python train.py --num_attention_heads=4 --vocab_size=1663 --norm_place="pre" --attn_scale=0.177 --init="normal" --init_std_qkv=0.0266 --beta1=0.95 --schedule="wsd" --decay_fraction=0.699 --train_tokens=210000000 --dataset="wikipedia_en"
Each number is 128 + 24 x the weight over its row's rms, rounded and kept within 0 to 255. Layers, rows and columns count from 0. Numbers have three digits each. The size before them is the row's rms in percent of the matrix's.

# v: layer 18 attention value, 128x128, rms 0.218, rows 107-127, columns 0-127
# o: layer 18 attention output (transposed), 128x128, rms 0.285, rows 107-127, columns 0-127
# up: layer 18 MLP up, 512x128, rms 0.312, rows 0-31, columns 0-127
# down: layer 18 MLP down (transposed), 512x128, rms 0.324, rows 0-30, columns 0-127
v107 098:146092117145137094137135128111085142147151122135128135093136117147132109142116100114165105107142115145122105120132106121131115149134152085167135139116141126135147093132127209113155065139134133113142148117118111112109086118145151151112140119113130133129148134141118146105108141226131136115108107139127098090125121105167139140108166142092101203124143141136131183112099136140114105164155
o107 096:118141173124144134115117127119113128131155107147088088153178136112183109129150124133122140137111146123110150092096103112138138145117119133095104134147070138189108132125139067146138144114155198137128123134121132132105133144119114137121139103136143128093137151119151118168115111132128138133128091148126164125159134202103128154132100101141065117076092125131100109119138170130130089114139
v108 095:120134108141157138131111131082058105113119091100102138130165118096151163142115091155145092106114163142129114135122148146129105129176105148087114134118107091128137059148139138111185078114124135141120138133152166139159130123105131122130163131103153135138147086129143149140113087138177160160125124099091126108091146138147112118119145121136127147109157164105141121159160127159112105150156
o108 092:111162156113116142140103161152094131107110164132107116110086121095126127111164138118141098125157164052101131165133110131136146125150096109107163133142118157151127101099125130121124152156150142106169144129130075117101117112128119139135120133115068098094097151115118149147109135153156168087108130176097120095108119136138110150126136137143133122112112158186125090131127175171164127149131
v109 086:143107134154133112106098145146122093074121121135105116108151141103166150168125061110116108110077102109142093134132100135107120142084157162111151152106134116119125135121095152141148131138134144144107159120158111110158137101151158098169091148083145114110135123118136117112118136115140161084154185163171093135149111101152125133149129165111116114139158147193168118138119153120131137140141
o109 091:091169117153139139119074149128146107104121144104111133112147129119099155117106129113122124161118103139123137161103180112129163096158121105142100149180103130122107130153151142108144146125155096144152100134158109105130110105106140126197142143127134100070132118154071091121163143132141116135166142102092149144152120146094152124152100149114138133123157088098119146148110185115106140092140
v110 088:142121144117145147092153124115098137133177122148106113093081113142098164112138153125100166104116106132152095129125109098125089115137140149127140146124131130086207104113120151126057160127123112146174097154140141128117122134135145174119132106113131138135176144130119113103107093110128146147116074104146128151114167132120184135159125116124160134126097102159143081122145160159132127114103
o110 086:159122143111140131122142116129146164063124131162125107125090103108160114104125168136125153151116111162100108112126192118124144177131133110116132101157132143131129119118136117103108142102140155152125165145183144108094081118175128120121123167108122125160117091150107120161123120158122168091107139086117141139147117154088115091121116105120146163119110094128130089115154118114086108170170
v111 082:149138138105132109108141150149082152096132148111106131152093120134147094109159102151180156121133088126136109166106162154141134151155098102131132102087111114116156113129125162156123101160144107131178102119180168139138109162150138114101117146138144138149109136122100137147164086165126173136094095101122090101140143089158138142138124089090167117119120165129107109151116153107112106121153
o111 086:144068130192164137131132099113092137132106173081130146140101151185157113140118133147130118132137092102117144153093143098147117095160135142122132129150098168102135159134106088108086135080087148146100138137119132103147080146134104162096140111133139132148142145143114132170117106112140152120157105113155116112124122162113141134162121134122116096152085122146122140106155140167156110087137
v112 083:108164132106161116093130140122120151109092140113105116137105146176136132123133089119169130146077136122106124081165089129164110147085142133141133119135146124119117134163067119116101076164131147163135142146162137130162133105132142109133121094111133175161149144121121135100133168165103137124117116137138123123137150124094100134137101107101125173108118146153146123179126176102100097071119
o112 083:148171156147122119133128109121151133135165142080154123107137106121144116183159174142103139132145062127097125114115129110114122091121152155151098154149122128211101122152115124109155135136135078123119074140157124128129102178093092125099139152163134102132112110120111116135127083150099136145142146101158098143136125106119103118143103166127127116128110108104110115099165112152131151158154
v113 093:150146113139138108107128163126100154102096117094124125139102105125150169133117122186149137149108119151139129120118120142182131149181111129150142144121148123092123099115138114114133124075129122138129138155133136134175114120113146087188171120109161140101159092126157164124131111153113193119131143137094082062114144137177117130130134109133123115118115140118108107153159167074128144129116
o113 079:091104137110133203147146151111085145144141140099087136130147116187093123099125135197121098098095143091107132154181126159111119099112147118150138152153097133160118107117119142092114140126145082157158123126122101102132124122134113125112128140163092105135137111120120110122143137113147173094134148157123150134097129141088131095167126129104157121086139125160132107141150098132151146151163
v114 090:101150165094115152167128074116168175113127101098158070091145115137158133141141168111188115121140174164159127132168107124107128133107103142150106115141074151161093111146134133127114126176107141140108130125101131146117127113137095106125151146130114152204124093085112123105142123133133113112124132109106124156149094152097135120097151117104138134113133140125126133122141085157126143133118
o114 091:135144129147114123127117102117129081159137093182132146125120116072071118176135143162101160165087146096125135117159119103134153090121113111118146140151178135088088136118088083146109124073148130155109102178157131094133124116134146133125132111146136111140129137120131148137127140139141111110109121130168154107151118072198099137113145137128085157130134113131143124150129150119148127115151
v115 093:146123136099127127128138141159101137107106117136131158104149137127161121120127099120120136114113112173074105120122080156149128146131129117131140144124082143101095100078168079141131102169159137103154135143082111161115152124154121074124134166098118141084119139163096087132146103149133121157116168140110137050099112117156113114151157128107125132133125116115125124139176140173126129157144
o115 084:132126148144120133125093112120101112150164156147114118132147137130143097122124153156142074162109165101135152147115139145130114148153130119157121158076129151178153139117082128141128118119110112125148160102136124123136102087101137117153110097130125119125122150063120134078167144096150119141126102087119137167120133097140133165121098098168104208098102130132094095134107112151150141116171
v116 091:127148122117164107136146107124150126145122158146166076129116132139092163102160134104151130121092153120155140104162149171076104135085128159112135095151112128151123136131113101135102122151117104155110122133193118138136131137151112108155080185135137142138105143098150103091090136136138142100151112123167142151150136124114113118084145109080084114108114116171137139131084116157087139159121
o116 095:059102173122125074132114147131116084112106115160148142191110078075089115132135129100140114154159084170122112143154166114145131111156149163125159102110126114126119132147138114119111120146124144126123099137108145130112122122137142149104146090144135098159158098130084167145148123121136137163105146103158115115137118122151133141089129129133150108114125091140150153167176136125081156109133
v117 088:171136148142143155110138159128090107097095118084096148140111131111170117126098116137164106108112118119137117097108145133110121134160100141079108155113141107117192118159107110128132149136085128142136107141171150111168103076127157166154158147143152114155198115148150138144143137106152152142152111145129115125128128133138110146158141125113148161126076120103171116162155153105123117152098
o117 086:127114128134126106129131158139099095094142151111108136128129117151134145104140133182147137137144141083117142116124164153087143125098101158094091179128113141094137118150134143095094139141135132138123150133198138145125124154123151133084107140095110098071141140169092103132129128185119119117119173147168127102128097133124107112114146105092168106120156100141154094101129137156151150172098
v118 092:121130124117120088124152153119154093135151145174108102138142104139124129119108153031134121143079106128102135122158108146138153092151150107135123138160109089150124120109160092144142131135098173154132115099140116117152177118147120131135115150150139115095105140114127128162126172137118135133110123115116131178131086122093118120177125136107052130125145094157147104118141118169155152123115
o118 096:167091105172140143127118145166109100165143151109139121100133148108088145096168151134103178154127130135100100112100133138139112143149120138168104134119118110145141146155118116122114132178109121092113126147122127172118142139116117136139135132116129154145124083066110139122140163110155117118095147160136109134143173127138146135116121108102106172136145041125110096134141134152156099072093
v119 095:129144164111170167070104155089101156107115118119150124147110152158143074138124162130122121131119114124144110166167152112161122103092098125129140124128158110172139131170148172160139121132145183137101090119097077144104091151140147140074099104131131146124163126091132114139098109074113117142145130122120142158137147085138164133124113129171127140127123108133137111122133124148143160102135
o119 094:111083112131127060142134102109156181158157145153138153096153108120116123130110136140139143105138121105126146112145090127135101136159112120130153118117144098071123139121123118136121142155132114130111112109135120125122148111135103142177118132149179146133153147104104113104132094116113167125081159148096161160128146149040122147132147123146151133113091116146092146129098195139130122171139
v120 087:134167164126126138101096148146101115157161096141147117130093125166148071142114083125160120092110115106145168141142101082110117123164133117155166180128127127115169106177120131144142155129154137104108118135123083142137102080132128188147115114145153132141154102128111137117116119130135174106096108108135126162099096119123122112137186107160112149161138102104141106137125150111128161143141
o120 084:139137127103146159162099136054146121132100116119115121079142117094131097153143129140115127121123149123115125126099100153142126124137131128099134103107135086131109126160151159119119149147130154099146133191127182155093101147138119152120135126131163101099153167132132131119123121175181150080138141133134150142131162113113155117105105133144116100123076119188151088067138092120112142129141
v121 091:137127146136166116124139169161102095083095127111141130127160106154130134143101115142143149136146116123105129073120080090163083102108154147151142132152122113136156111116106147106137103186156131160118094158192130154167132100139129143138115109156161149134143136147144147090124093081127135116147165160115132102172170086119115123147143138132149167128112138152152132151136163109115142114106
o121 082:106174116110142139091144130096131120137130136082138163096136150111131133146131091161136150142094098146170129125143112150099160124150124119155106093162118132124093116137103119141134127182117114114131131112121156120128100117127144140114074122113134126132096132092105140149182130169161120117133115110118119131108103138149155154174115143093157078094126087109097135110166172104112194176129
v122 084:134118138133075133150127173131154166119130140114110137133121110139145154159121101171103133133139135109152149144139120129163132094151146128137171160117155117087161115122104125176111170089135108123146109156150107113116132184124123081163097114143130111129139104111140193110146108109110179089082122113145127131127129105134170119113115125159108075167111134103161162115131149150122129172154
o122 082:135098137132127092139105103092123148082135118136138128154129132160132079121142151160121104079129111090128121153145175140150162117117125104120117107106134124134098154156114135118152129092189107122142113122102121109178111091136153176137105153124099136129153117117124119131102125123147123107158151177122125157135171138146110109182155123146146084128129143130157076111142080113130114153061
v123 087:145121150154092091135168145109131140113128122082097171162135139083139166153109118133142123146118168126112110157119152115132138135094144145058103133108151124124084127108139128112140116148128073135168119188144137106178110123128115114115140125113107122085176122128101155145117127136131176140141153134155118086114138166167115130081136127160155137164120143123122158151132113110113087143159
o123 080:119146161120185147149137130118077131082115127109145135141124123156108118060145104165109135125151115161134152123117107141137104133090146108138145159095109160128123112136116145174101164100135103119109129103132110131105079137157172174132130143120120135116134112123137103107150114138079094093145140181136088143133118123089105146157125118099106137113163188100164126135105169118121139153135
v124 090:094163118103083115122139180159154151143133103117121162138086129127108132160114106150116093150139160085134107121122116122099126099130110113134147093149176137124120138166123136131116157111124121138116134106138137128136094152104146122087130168164115167117152138137146130049151086142113098137143172134170142163130107172114079137121141145125107118151143144085134134139152160073149141124111
o124 085:133102159138119128119147107145139130116073093110180136129163108125146121130168138110170138082093102129148158135135119116109121097130089140165169141143156112120097138160105145084155128156127147123124156152121168119126128106075173144071132135107083113114124148114132118148177101147134165141161113129124131116090158110124094115150128139147141112132132121079176132115087145129113094144159
v125 092:173123129086114074164107134096145129129116136119138139126119079109163129090150120114187124097151185148119100170120131125123112118147148149122090114156108120140151131127151123140117123126108146123136119097082136132126140160153141105159101171125107134096135135136114170168100121149153148094140127148157097095145141090116124137090116125093112091094138145132087130138120103147101156172180
o125 096:110110132122178143113113082161105117079117145106153121086149127117074080151087190118117129090153145107154130148132113159151123153147103141115132149128107142184128116121118108146129144108116135162157095127136131124145130150127128126141177078100173141133161139097099112175119140104144110100114137126150118082091137162154114133123140096122117131116142139126135118164146084158112156156115
v126 081:138155138116146147137173132145130144095118083112170164107112137124087146093105099156133102145156165151145129129112113108136128115158138126125100100132129140132136077118125193141134116076151171090100142139093107134149117128126138105069115121114130156127143116159128130140077128192138096139112146145142110125157098129137083156112134107098139130104149158096114121091084152140117104098142
o126 089:117126179128098151128090116094109133138144109114092152153155159128143075121106132105116183133139133134138140121122090106146109118113114115100119146151131141133115142132109091110156156157124112134124122147169143068115138131150078138136156098059143143113118139131150173132117149130121136120146129126127132158115131148109098170083188122125136072095179149139099155125096106129145152141096
v127 092:151093135134138130126100115118112147125126133073105187152093086151178126141099127116149085130123127117148126130114127167105129120137128101138121131096079139127106108148133130082140120146117139168148092212165175104128110095113116135124127174101140121178115105138138156120124130137111170173140108129097112137131119122161148126146154135131167167096111124147119138106175157141140115116114
o127 090:115133179103087150129150126151081130126122128154143130106113142122171172106094142153102124113166110096104146124125117171076136133113108110127134155147146111116168129113084075103123116133137116138080147129152141133162060139128147111131126123137123114129152117115135110161169145143119135149115072167145142100156140128106138150125128150106127112160139130191134122065107141150151142132093
up0 107:144125152121124142107077158087122078159173119115104148125129141102162142118145142054180129127127148146156138152117102092092107103118147151087148138122142124125117086135092150137123164100097121146125144134083117192147108123099100130128125115148114096089122110147091159143062144142153143117080136149113107144145123115130133113147125123132144112108124114144106135160137137132158127089125
down0 107:137105099089119113120138106126125121139160122145141152122116145143161176122136142077115156125096089115119111082091105131109156120157099107172133130161156159118103119103121126133125182106164103155145087128152163145151132162142133134154100088144109115107149173114117129104113155087132105147126132128172121126098126124099133131169196127162122103129090111133140105163098112142104085139111
up1 091:156120189118107141082120102112132144165097169115145096110134119232143144135094126153147138112099108118155125077127108131089155125127142118149109094162094131151147148135124123124159102134140108141149137119145143128094134131116124184153101146125158147144099135156127105124155128169141135148113121122155122106101133138162164099139119138123130115128135134089096165125079108130108149090139
down1 086:136110158125150159141128154126127135082111137143114121103138166125092131113131122153109092078105135141117100152142125131126127140144126122122161094123172154115076127118129157091102167153084155124156170151091118128169084127124120132162132134124126091119144117147115090151199121128117136121193168130120127143096141132138158133124141140121127145144161100102131106090137149123094142174070
up2 097:125118121147173120102115117164161127077125117099131145150104110130109121102102107142101155143104130102141103106103105202154147123123171109156145119107133104150125115088142103096139151156152135107114089099141101100127130139131105176153135121054127135144139100121116139149138127099134162121119122114151111120130177140120166142091123125128095114115139146106099142193091132182108125150124
down2 093:120077126160109120106140099156121080145119131128119134132170171150125097155139140176148131126152156167168100115144162104111159182161089169114166097138149171105107066143143136153113128136117142134138163140141102147149114122096125086054136126136132156095178121115121129123132167139129129146122101143109149109101125131166132133158112133118155141149134129132142111159105145127124142119142
up3 092:106127141098120130139120096151126130123140110114140180090136103116104115086131156188098144149119115104140100145180126173118139121122142135122121157153109115141126092131109122122056120142144125133130135174082128124160115094115107102150117129091093140147140104117128151174136160099117132114126125087153143139151138088094119108145113135167148171132142103103153083171126078126089152135129
down3 095:089125114109129134160116153118134094125085156181121083119118147138160154172111133144146223135133158149115115133100141116097128104158100155105139116129100146142122150146164115127180094148133126104117133095157105139142133115120164122076121167124103109108124176138135126126120138082130144127119127127083103117115125181111104147075117125120128093110150139099122129154123140136110118132094
up4 095:113110098093107142063118132112125122120122129098123110127120136167136158140101142134160153097065117097144147146136114119148117158152145119156107126150145131143141096111175129116097153132155097186127128140129075133128170116156169098155166157134091120123130144118121097101160139080163130127181097130113105118111086138087097129130171159128152145130117110118099150151139137114128165133125
down4 098:117124151107145079122135136139142120073088107166098150094176114111079094141118114120124098154128107109165145131178114095119121131115162127132159144128088120106158108141140140163164103147151137135151148070114106132134173106115104135135146093132121113085148122106178130113131124112135127123132098127154114148132122165130154166146125141088115141168095149102119082110122117119173132082128
up5 099:136136127104143143101133139155126134153123146164097119119105114167147085123109133221119090133132128136115105151123123106139122180145115171144148113142113162138134143126134150151087104174173126169089102174118109097116115091130118118170090113146086133104069130126162118143108139121140141126111124146116146115146115121138099150100113104129168137146153096154124143097120139173134097141142
down5 094:150114134156158112107100142105088134116160116104145125135129099189136145160165120126120155093122110149152098140110086144142123126107112111164162117147121097132164165135104154174114147128143123160115141135118140136153133134135132116166107174134117097134137127130159114117138067161120134139139113171155084119129133123134184144091140102135162099084123137123161147095122168100091124077164
up6 103:122090127152138136111148124153180135119147093085104130125134096127142112102131175093157133156153117076126128127149119129147126147151113124143096127119110118126177129154141104155123095141172106140153100160140182131144148169150151135094057072131106155139155114089139147111116116121149084132119133156181171135158165122111133132102144132133160147130153115132125135149136130098152123131091
down6 097:105134146091137071100105133150120131109152162145078126132127120116153097141114141130122175145136129157125138124119151103117110106121120086097129127138176127105074201140166115139152141101141109086155094138092145118105129091124148128160139148112148091158141076141108162127141124124136145155142143126105092106124097158173116167135174143158120118148118115103128142122143141094113145150168
up7 099:143129102153115116140144157142135154128100094074175096116152116124101125149141144153127108124093125142145134155143162176133122142145115074118092128119105167127094078099136132151123132120124168145086059177129120117181110126104106159108127122128118118077144122081106133140094139149104141126096086110121112128107082134147128118167135129109133133163155153119089136127103102134137137112113
down7 092:128119151147124128111099109092134146094152162163117123114120121106146137117114108136129121106142144147094185096073098140135123145140136125114093125129144105129174179136120116062111154110146119089139141099129101156119135096109116095125110144137129161137105124116146140123175104108128164137118151130117158124109137144064143155079119121095102161128198145136163152120110151114099111112170
up8 100:100113122143146109131084105108091087124147078110125164118116084118121070135121136141130133102098142148117142124170094134167113145113153141140108160145155147096118130115109094133110094097138072183097122145079128134126127154107112126107104119103168131137092180129109098094094124142137126160130207143135098150130130118112123138109119132128085140132153136122133138106137141174123110136123
down8 105:139152150097104111118139143093105143136148097096129139127138107150122119149136102092143094129124137149098138099159171164098103143120119107097135116115100115106110124094130152117138139094135148138124108117100091143102129108149114127199117113164106128125120175157125102108124113138145131088155098124153081130096143091118155150146109115117122154059126144137103149072167157121097082139086
up9 105:123110095085160104129118127124167111118171137119141141106099143124112100154109122110132119121139133128140147182115132132118162096073118140143172109102116146132135078200133123109121133134110120100144133116129111128100108063157084145119103140120108084133120120125144092131131126093124102141161138091113102101087153142124087128164142144110129106145162182110148093138130121123145175087136
down9 099:139133079102105127129120110179129145139128153119161157133101118115093140098132118140158086096101140104136143126117139127132126121112153154128112139102168165135117092134183140146121146104097136098105125117137101099145096151121108117095147125127180145106145157080144110100126143142117163123132113134171126104116125122132159102131093132135106148140108122140081133158162151107128072032123
up10 110:090125143139172130105126158099111105108138092132103150110119134063158122145117120162098112078092134129179114120120115085115126111101141149106139152115116176120158130177089110136153128163124112119130146163115120167091143119112103160135123127107109085124178096159136123151126120114124112113154165122097162098097105184152139143139134091126116118144126135143099163137121095172124115133126
down10 108:137142112141145135107119095136115132134113161122145110135078099076112089109126090103106135158160157133162093162149104110126169143098121081135087095101116109083146139123142176180172146116144140147111106126133113145119113164115127106119108142182164162133083111102122118143153148131095116140121106138132123090117126092171090102172160156119131112133124143126112128153143111143143131138158
up11 090:142165166117150121117141146156118119138149148086123145120113118071105075128068127166094124112163165126142116108155139130130158131140133154173131138138156111166152136176132100123081142114162097141149136122130119118135128154118100147157107111127145133083152118106085129078134096112151113091116130093139066115103112122153146140103132125096097138133120106123125155134106113107152099181121
down11 100:167119163117107111109106147145181107086155171145155121099168149136121173126125105172126124144164123102090151127165156130123111109166140143124173119125122122092123120092133119111089121115096133114115163167099130101156101120125098095129103109129105142115119129104117124166119149112127068124127085134158116085123129119113136147115099114124190165142137141137160106111129170090110148118117
up12 099:128107137139107095125123088138078122108107130163079153127126113122090162124147153147117133121158132179109126103146143166155093106123124148152121117141144114148145115117106101163101136135086117071144155128123144120136158127082113158158148123092071148118131160125120179137097137133120093130128134089130100153174170130157106104143131102114145108122105096095156142129149134166162153097100
down12 082:142139100166139134116106102106045172084117137118133104124145163104171128097117138136108096137124195113138143143156142161152131090146127175118131124097094095121134115105143123121121136112141141123155163148154114123107125143153144163145120116113088097117133116110133101119098139119148138121149161137118147131077106177120117130136161106126139116146105094069116112137106151143130188156112
up13 115:099153137148143177125137130155150134099098122118135096120148136113118106129163132101118077095104119145139140150116160125198149096144117131131136176081118119109118082156126163133124100154095127116101119099096145163130153146140106103141143105143149142106126140095152124123087162144138131110111092133141143164123118134131137118127137183077147090115103095152111114136116107088173080096146
down13 111:141158130132107124157146119101075125092117119131134096124152117101155121128112098135105141131109148132155113109082141142118109109104122101122157082152137136137117155128134133138144133123133121128078149157089116085116137121076113125123124185112109148176156131111139094133138095129146130112130137084147094121138132132190099141118153160091116141109191124156090117150176131079172145143158
up14 097:109090113125133125139110109146113156127103119137078159114161105112138182128149150122116139117108129094115128148134150099143108092134142127165096110176170108123090100102141159117131154110114112114136128165112122143118145128097147104096119132139159081127157093123104134099133145179088141156103106110126160156094171117088133118126135133087134181111111166112098123132184138146154140167100
down14 104:125107135128157117141127091145123127114114127102113173138140113103101116142135113088092124131112071152155175095140143102110160154159139100131178115088165118114092159111106108144103118148134148130123079128119135116133155080155090163125110106124089120130171118144161123140126152090111079137093089128139094105137124120134149137137077101123157126128126155092173107140132116164113097146102
up15 107:120152122139166112163087120121116138166107101126139136116119156129136124114204121119104134131136147105185098121138166110111133107142177134167111118109150136178126120143155082142152155094087080144147131138175106098103158141108120101152159073127107102103136114117150132107126122125143104126110130136132132084173143137154125138132109100083135131118126100155116111125102120182135096100129
down15 108:139143082120123123088161109111156136123152094152161140085107128146156155093138138130125128084122137152117136182142109124151100171139116099181115130100121134156143102123135110120135159114157137120103137118137130173155113121104111138136137128152148088162133138116157133127126124154119110111131164163100136089159151145183160073111163134085115070124126099144106153111150133169115123085113
up16 088:121152117143099124099131113117104167093095087144143146100140137095109116097119136177170146180124124119150082122143151149165090154128138191132095127110151070123137091155130127153123103119156138127174105099166130121130130127080173135100128118131133142117108133138134109144130074118156085137105115121157118134148117133135164169120130111145106090121131161150083138137149135109162147128119
down16 072:126106150141137125140154111137138103077157125166162119134125116107118099143158118111125135215144094141123113120125135132149128107147111127146095137095112067102118127127114141138140140158101115169129088151152119138119122145105115113075142148076168106163118164105117133124129111121163127146117114135139086110115113159108128140140151118137127140113238087134129112140119113108119125136143
up17 098:108103116142134146122133123136128142134136156156144124097143128120127116136086155161084165154099149109122086167145086111099128145108090100117158166159165122125117111180157133156157098091192140124122119195134134118124107113136126118118127130138163097120085130111086161129124133136110103110110091087147146164135095082152109116134114132143139156144114139129100102122133140150116156082086
down17 102:082172132107164124115125143145129121118135194150130145124150141154152140071134096130141093147143107095122144114147119109100109150118114159116137139101126134115124123118172118119149137106152123131119108140097123089102070134120108132085111145169086149122114124186164144106136135141104117099143122139080078134141118115122100108139144108143158117112101203095157112129105123137141137085149
up18 100:142132097165177124116157132102136097118133097158130114174128108108148119139163108167148115126130107092126118145131115163124129094122125151151132087155099114144138118151140109073127104130129113092110152128109177109052092147116109142131138153118133154118113119151154126117161158083079112130091165116184120119144146107130150156138096146127107128101129123115093162114159115139107142178149
down18 098:125093132128123124157148097170133151118107099198080107107125125156151135112091118159121129119141093136112123109129121131113113159130092130113130149162143103105116111128190113152156107112178122130104145129099143145166152101152135115148111130129141150080112163098092104096122123157133161098142106130141134122096135132189109149152120133105155122156100068114159068127112115129125124116145
up19 095:115094082149139130129074138134172116117101133106172163115124154114146137123155149168091127108109132121156153103099093140135134104072136119110139126137143141114099133128139148137135159111124126147132148150142123123124125138098164105111145130151133064096144113106128069063134118169107101129103090166121113130110147129127110143172123169124150130136170136153148159100087113152151111109173
down19 086:149086123130095129138141155116085115127149115148114155132094126131113101121142096114101114119112140144092110127110125116132105151164112140148093121136119105161128129127183093079150125124134171126110109178177160126140140149120111203151144149110160144171161065128112175150126136098137139145132131126125149118142120125119127174127151132113132158126184128109113099114142094104130156079152
up20 095:122104096131086116167126131105101095157130119129131097129136142139145132105117137120119157107141105107167129143151124096144177140113115117147090168119163156151139156181132158132132103159131110091202172117122144170102141092065131117110169098112111140156132089125135171129093107133160116149146114130150153125097117163103107115123111120139132110173120121135088112133107103116151148142139
down20 096:094132107156178116115103134134146148124145141149107137100084131116104113140137110125160132119145142173166164104119114102096126151145131131126116158164118151126140142133160117165112150172098158118139122142122153106094127094141103109131170149134140142154066088108074134114139133129104122169112172159119116119114146132110145126098157146098092125124119132128134137050159161128093125076148
up21 096:113164150124096136135140118094145083124089122128131108124136087112143166092147136113150190091150098143135166157147112122133158116164131112166112142175112109079127142136157144136177132098129143106113096152160134129144144085080149122136110136091100102174117158079116118098130141156090098136149124119135132146147105127110088130095082107129125130117105150110119149125113115143117118165153
down21 096:120129142119166101099151132134111124142133123077164096087112146177120147119150125165122083084142174115123096136099119177112115126123124126127100138139147105174114142084134158145133109092087149160093125125123142116116164126122142131160130172171120138110152104177118133112128122138133122093146140148130093154190126101131119131122115136168116140142147180122176141103082116121110118136157
up22 100:114145099132113144187118167157151118194127139122074101111137138117108131135089153091142153161109155080133125123077110125157118088097118092126150165112114150128087135137116124144094143127146092108165106118139136165127125100089120128133091122108137114140120110155140102127163166167146111153125114128153119119151075152122104115090127101137132103107118126130152156122136140104190132114116
down22 105:116118131152143172125149153147141099124106129108159118153132149108113129118141130138148134113161137156101157112122143122140071133089118107144128090122106152109116089135117164134134158152140156155139136161108092123129166086138111146123120089164120165116146148116103064117125118151128105092147094081104148186149135133122119112148083095133164144134145157132083130108106187130163101134162
up23 090:105139151132137081129114126127118095110144155143092105112116127126145120123159145077145126166117109123151105105163180097129108164122118097127139144145131115146157127112090137130119100089135120145166112140151115086139121087127134108169066152154170124153108075108123137131108101115156168133146140120142114156151120116134092124136114154108190111109073137105116122172160137163121139086125
down23 081:154158135113156159130162114141110153084157137173113113162126121090146149135114085123124108141149113104108129112101099096115145137121140128162125130126108157106092125116089136103121120155146180144139132072111111123134139151145114117157085126118102148157151172089130140162125164142111109140169170081126128084167098100150115133138148089129142159106124077133107130154139160147118102170112
up24 104:130107127170130138132134138113182132119149153127109112097115097116173094115145158111135092116162153141174115114103116130147112084097108089129150130186146151134128083146141099132178102155145151074145114114184127091138128114104124121110105097130139121112165110119073124122132142128094117142134118157142155117140134151168170132092107144126115151161138117141110080131135152113147114082137
down24 108:150141115086168155151119156141142153104101189110133119132095097120164064146097143123131176065126126155175140118128113147136136097118152126119149128147134134141121119109109128131083136120091140139157124121114074117098049155152142095132133157121144108119116145127121124110125179129120093121131126142136126141151117160157143134128173099124085129130104125138140154123169105120126080119123
up25 100:114086133121129144114065142125140141136131141113109125165165155175095087108123149124136160101124113117129101168155157112113118130116100153122141163141180067126123138137121086121119106121150101142141149090117084114065127122171106127155119129091176102099120160113134124133139092185137131120142136140126134125178152103136110149148130172114116111142121123143104118145081115136138157117137
down25 103:144134136054124146146103157115116107116136162123113086160148125148119127103138126140145155101108157112125152101181105168151113104152134158092126101124088156183115136113129083140141145124147115161138126156099123155094119135169137131115125101105101116119104114136191119114141097142163092172143123122142107150169115160126145174106128117132129124159104167097112084124114153114118123103135
up26 099:087094177128133129108128072131160107125090174120098129119133138103120112143125146089151159099078109137118154121130156141132109121085121123156154115147147158150156147138106117115160121154122094098131148143163135117083085088156151103153104111115114086108082146090146163089130126144112143109171115104114137128171145134118157138128112104125080072142132123138106137117137105134123128138097
down26 094:170100131126131123150138146130118109089095096132106131145140102109125107113123125090159135106136138157120131145141141124150097112133127106151107104136132097085109121149144146124141147108094099119066123105140102119124125132143169165162129179072170077152140114140091139151135131113126151117131166079136150128195141104127104160163157152145087127113155155159119142119179142143138099146147
up27 096:143166109111095159158112103104105112086181119152102063134163106106127140133112122126146149126122096131169193136110118129120166139157102093132101122124127122144136113123118118152140160102139127113170125155121162152137133124150162157100156117117142134079067117131087138139155157124130159120142149109131099143147136173153099123124105171118103104101120119084146113107124143161165131145120
down27 096:110159142113143106097122101101122095135149139119130125121089159069153144108143102121133176117132163150133104127051097086159149139147130125193130131115122123111104114157129122158124130136111101156145162151152142093117127112111128154116096136103143149142163096131109177100107117126113165149143102139140125165140131120114142155143174113132121137118067137112130177124129158091156110156143
up28 104:060179111124174116089121106112086161114182105125121145119143116126099087130126123085139109127153111104156146147109137116110122088142102142141102102117139112113106138140088096106122163087170107124110138136158146134141128124114134098145133116104164161104152099115131112122119160100127116095131145158156106176125111173149131075140131150087161164124113114117123121155128152088123155145115
down28 102:124121129120134092165126116156139174133162166144125132128107094148100107140115110150126187119144145061086198123145149114141126125151155118134119142145155152110141141123156165120148073149188126120109146117124132135130107137139154115083117132093118189111158155126153132152146154139118102117108171101109103105127171138108133103113152152114132151084131112160127114119128127101157120127099
up29 085:156135111137128131134131110125115141143113149128139119072156147156162112116148083111133147149082126113146116129124121131131061123153118141099124146158136144139130132155122120122112184117095103151090134154135098114141160159112130094130149101146127095133149181096104077110132108131099208159170107134085132104117130111147129101137142123110108130111088115113157147150129121083110179143098
down29 077:114120131094170127136183143112152117092125159166160176100189111086099113175140075109159097173153153109145146074141143174123129134187112125102121145099120099107144101107134139150143100134136123143143116141110114139136110133136144150099151086127107139140172113128137145134135153104170096138135120146139144119119103104100161131145109110133133108139133101101129108098164130123144105145141
up30 096:082144129141136166150133171126144138116126106108138152163139125127155156143165104092116097138155169131156074163172130141082148128084124112114101172121125155129127160118132153072103138161135098170126145128110145168149124097124130157117084143169141114119109105121141110146127101131080136108128121122096124188139102121144154138157108127137134132107095100125125128114076107120161106103128
down30 094:136155160129141105127098087114150114147147137140136112099169131130129135117107142087133173167131122124128116168112173143130153099163116116116092137121103122101140078122137111133093151141153143116111067124140168166127128130145109167166089103104130073093136126135108146096132149105143134147140120141083114122099097100130116126138135112137115137123103194090132131125127186111101140081162
up31 104:131135114139097092130106122123110114152088166093128121146126127121127145133152136161123130111140135113133084154138123112115135115140148134145140140109109174147160129134131097137109082141128143181158104064102158105097099100122130149148157176158110101118103104137069157128123166090131112198112140090142089123138086124149127175107142101131152105152118124135097104132122157110144150090115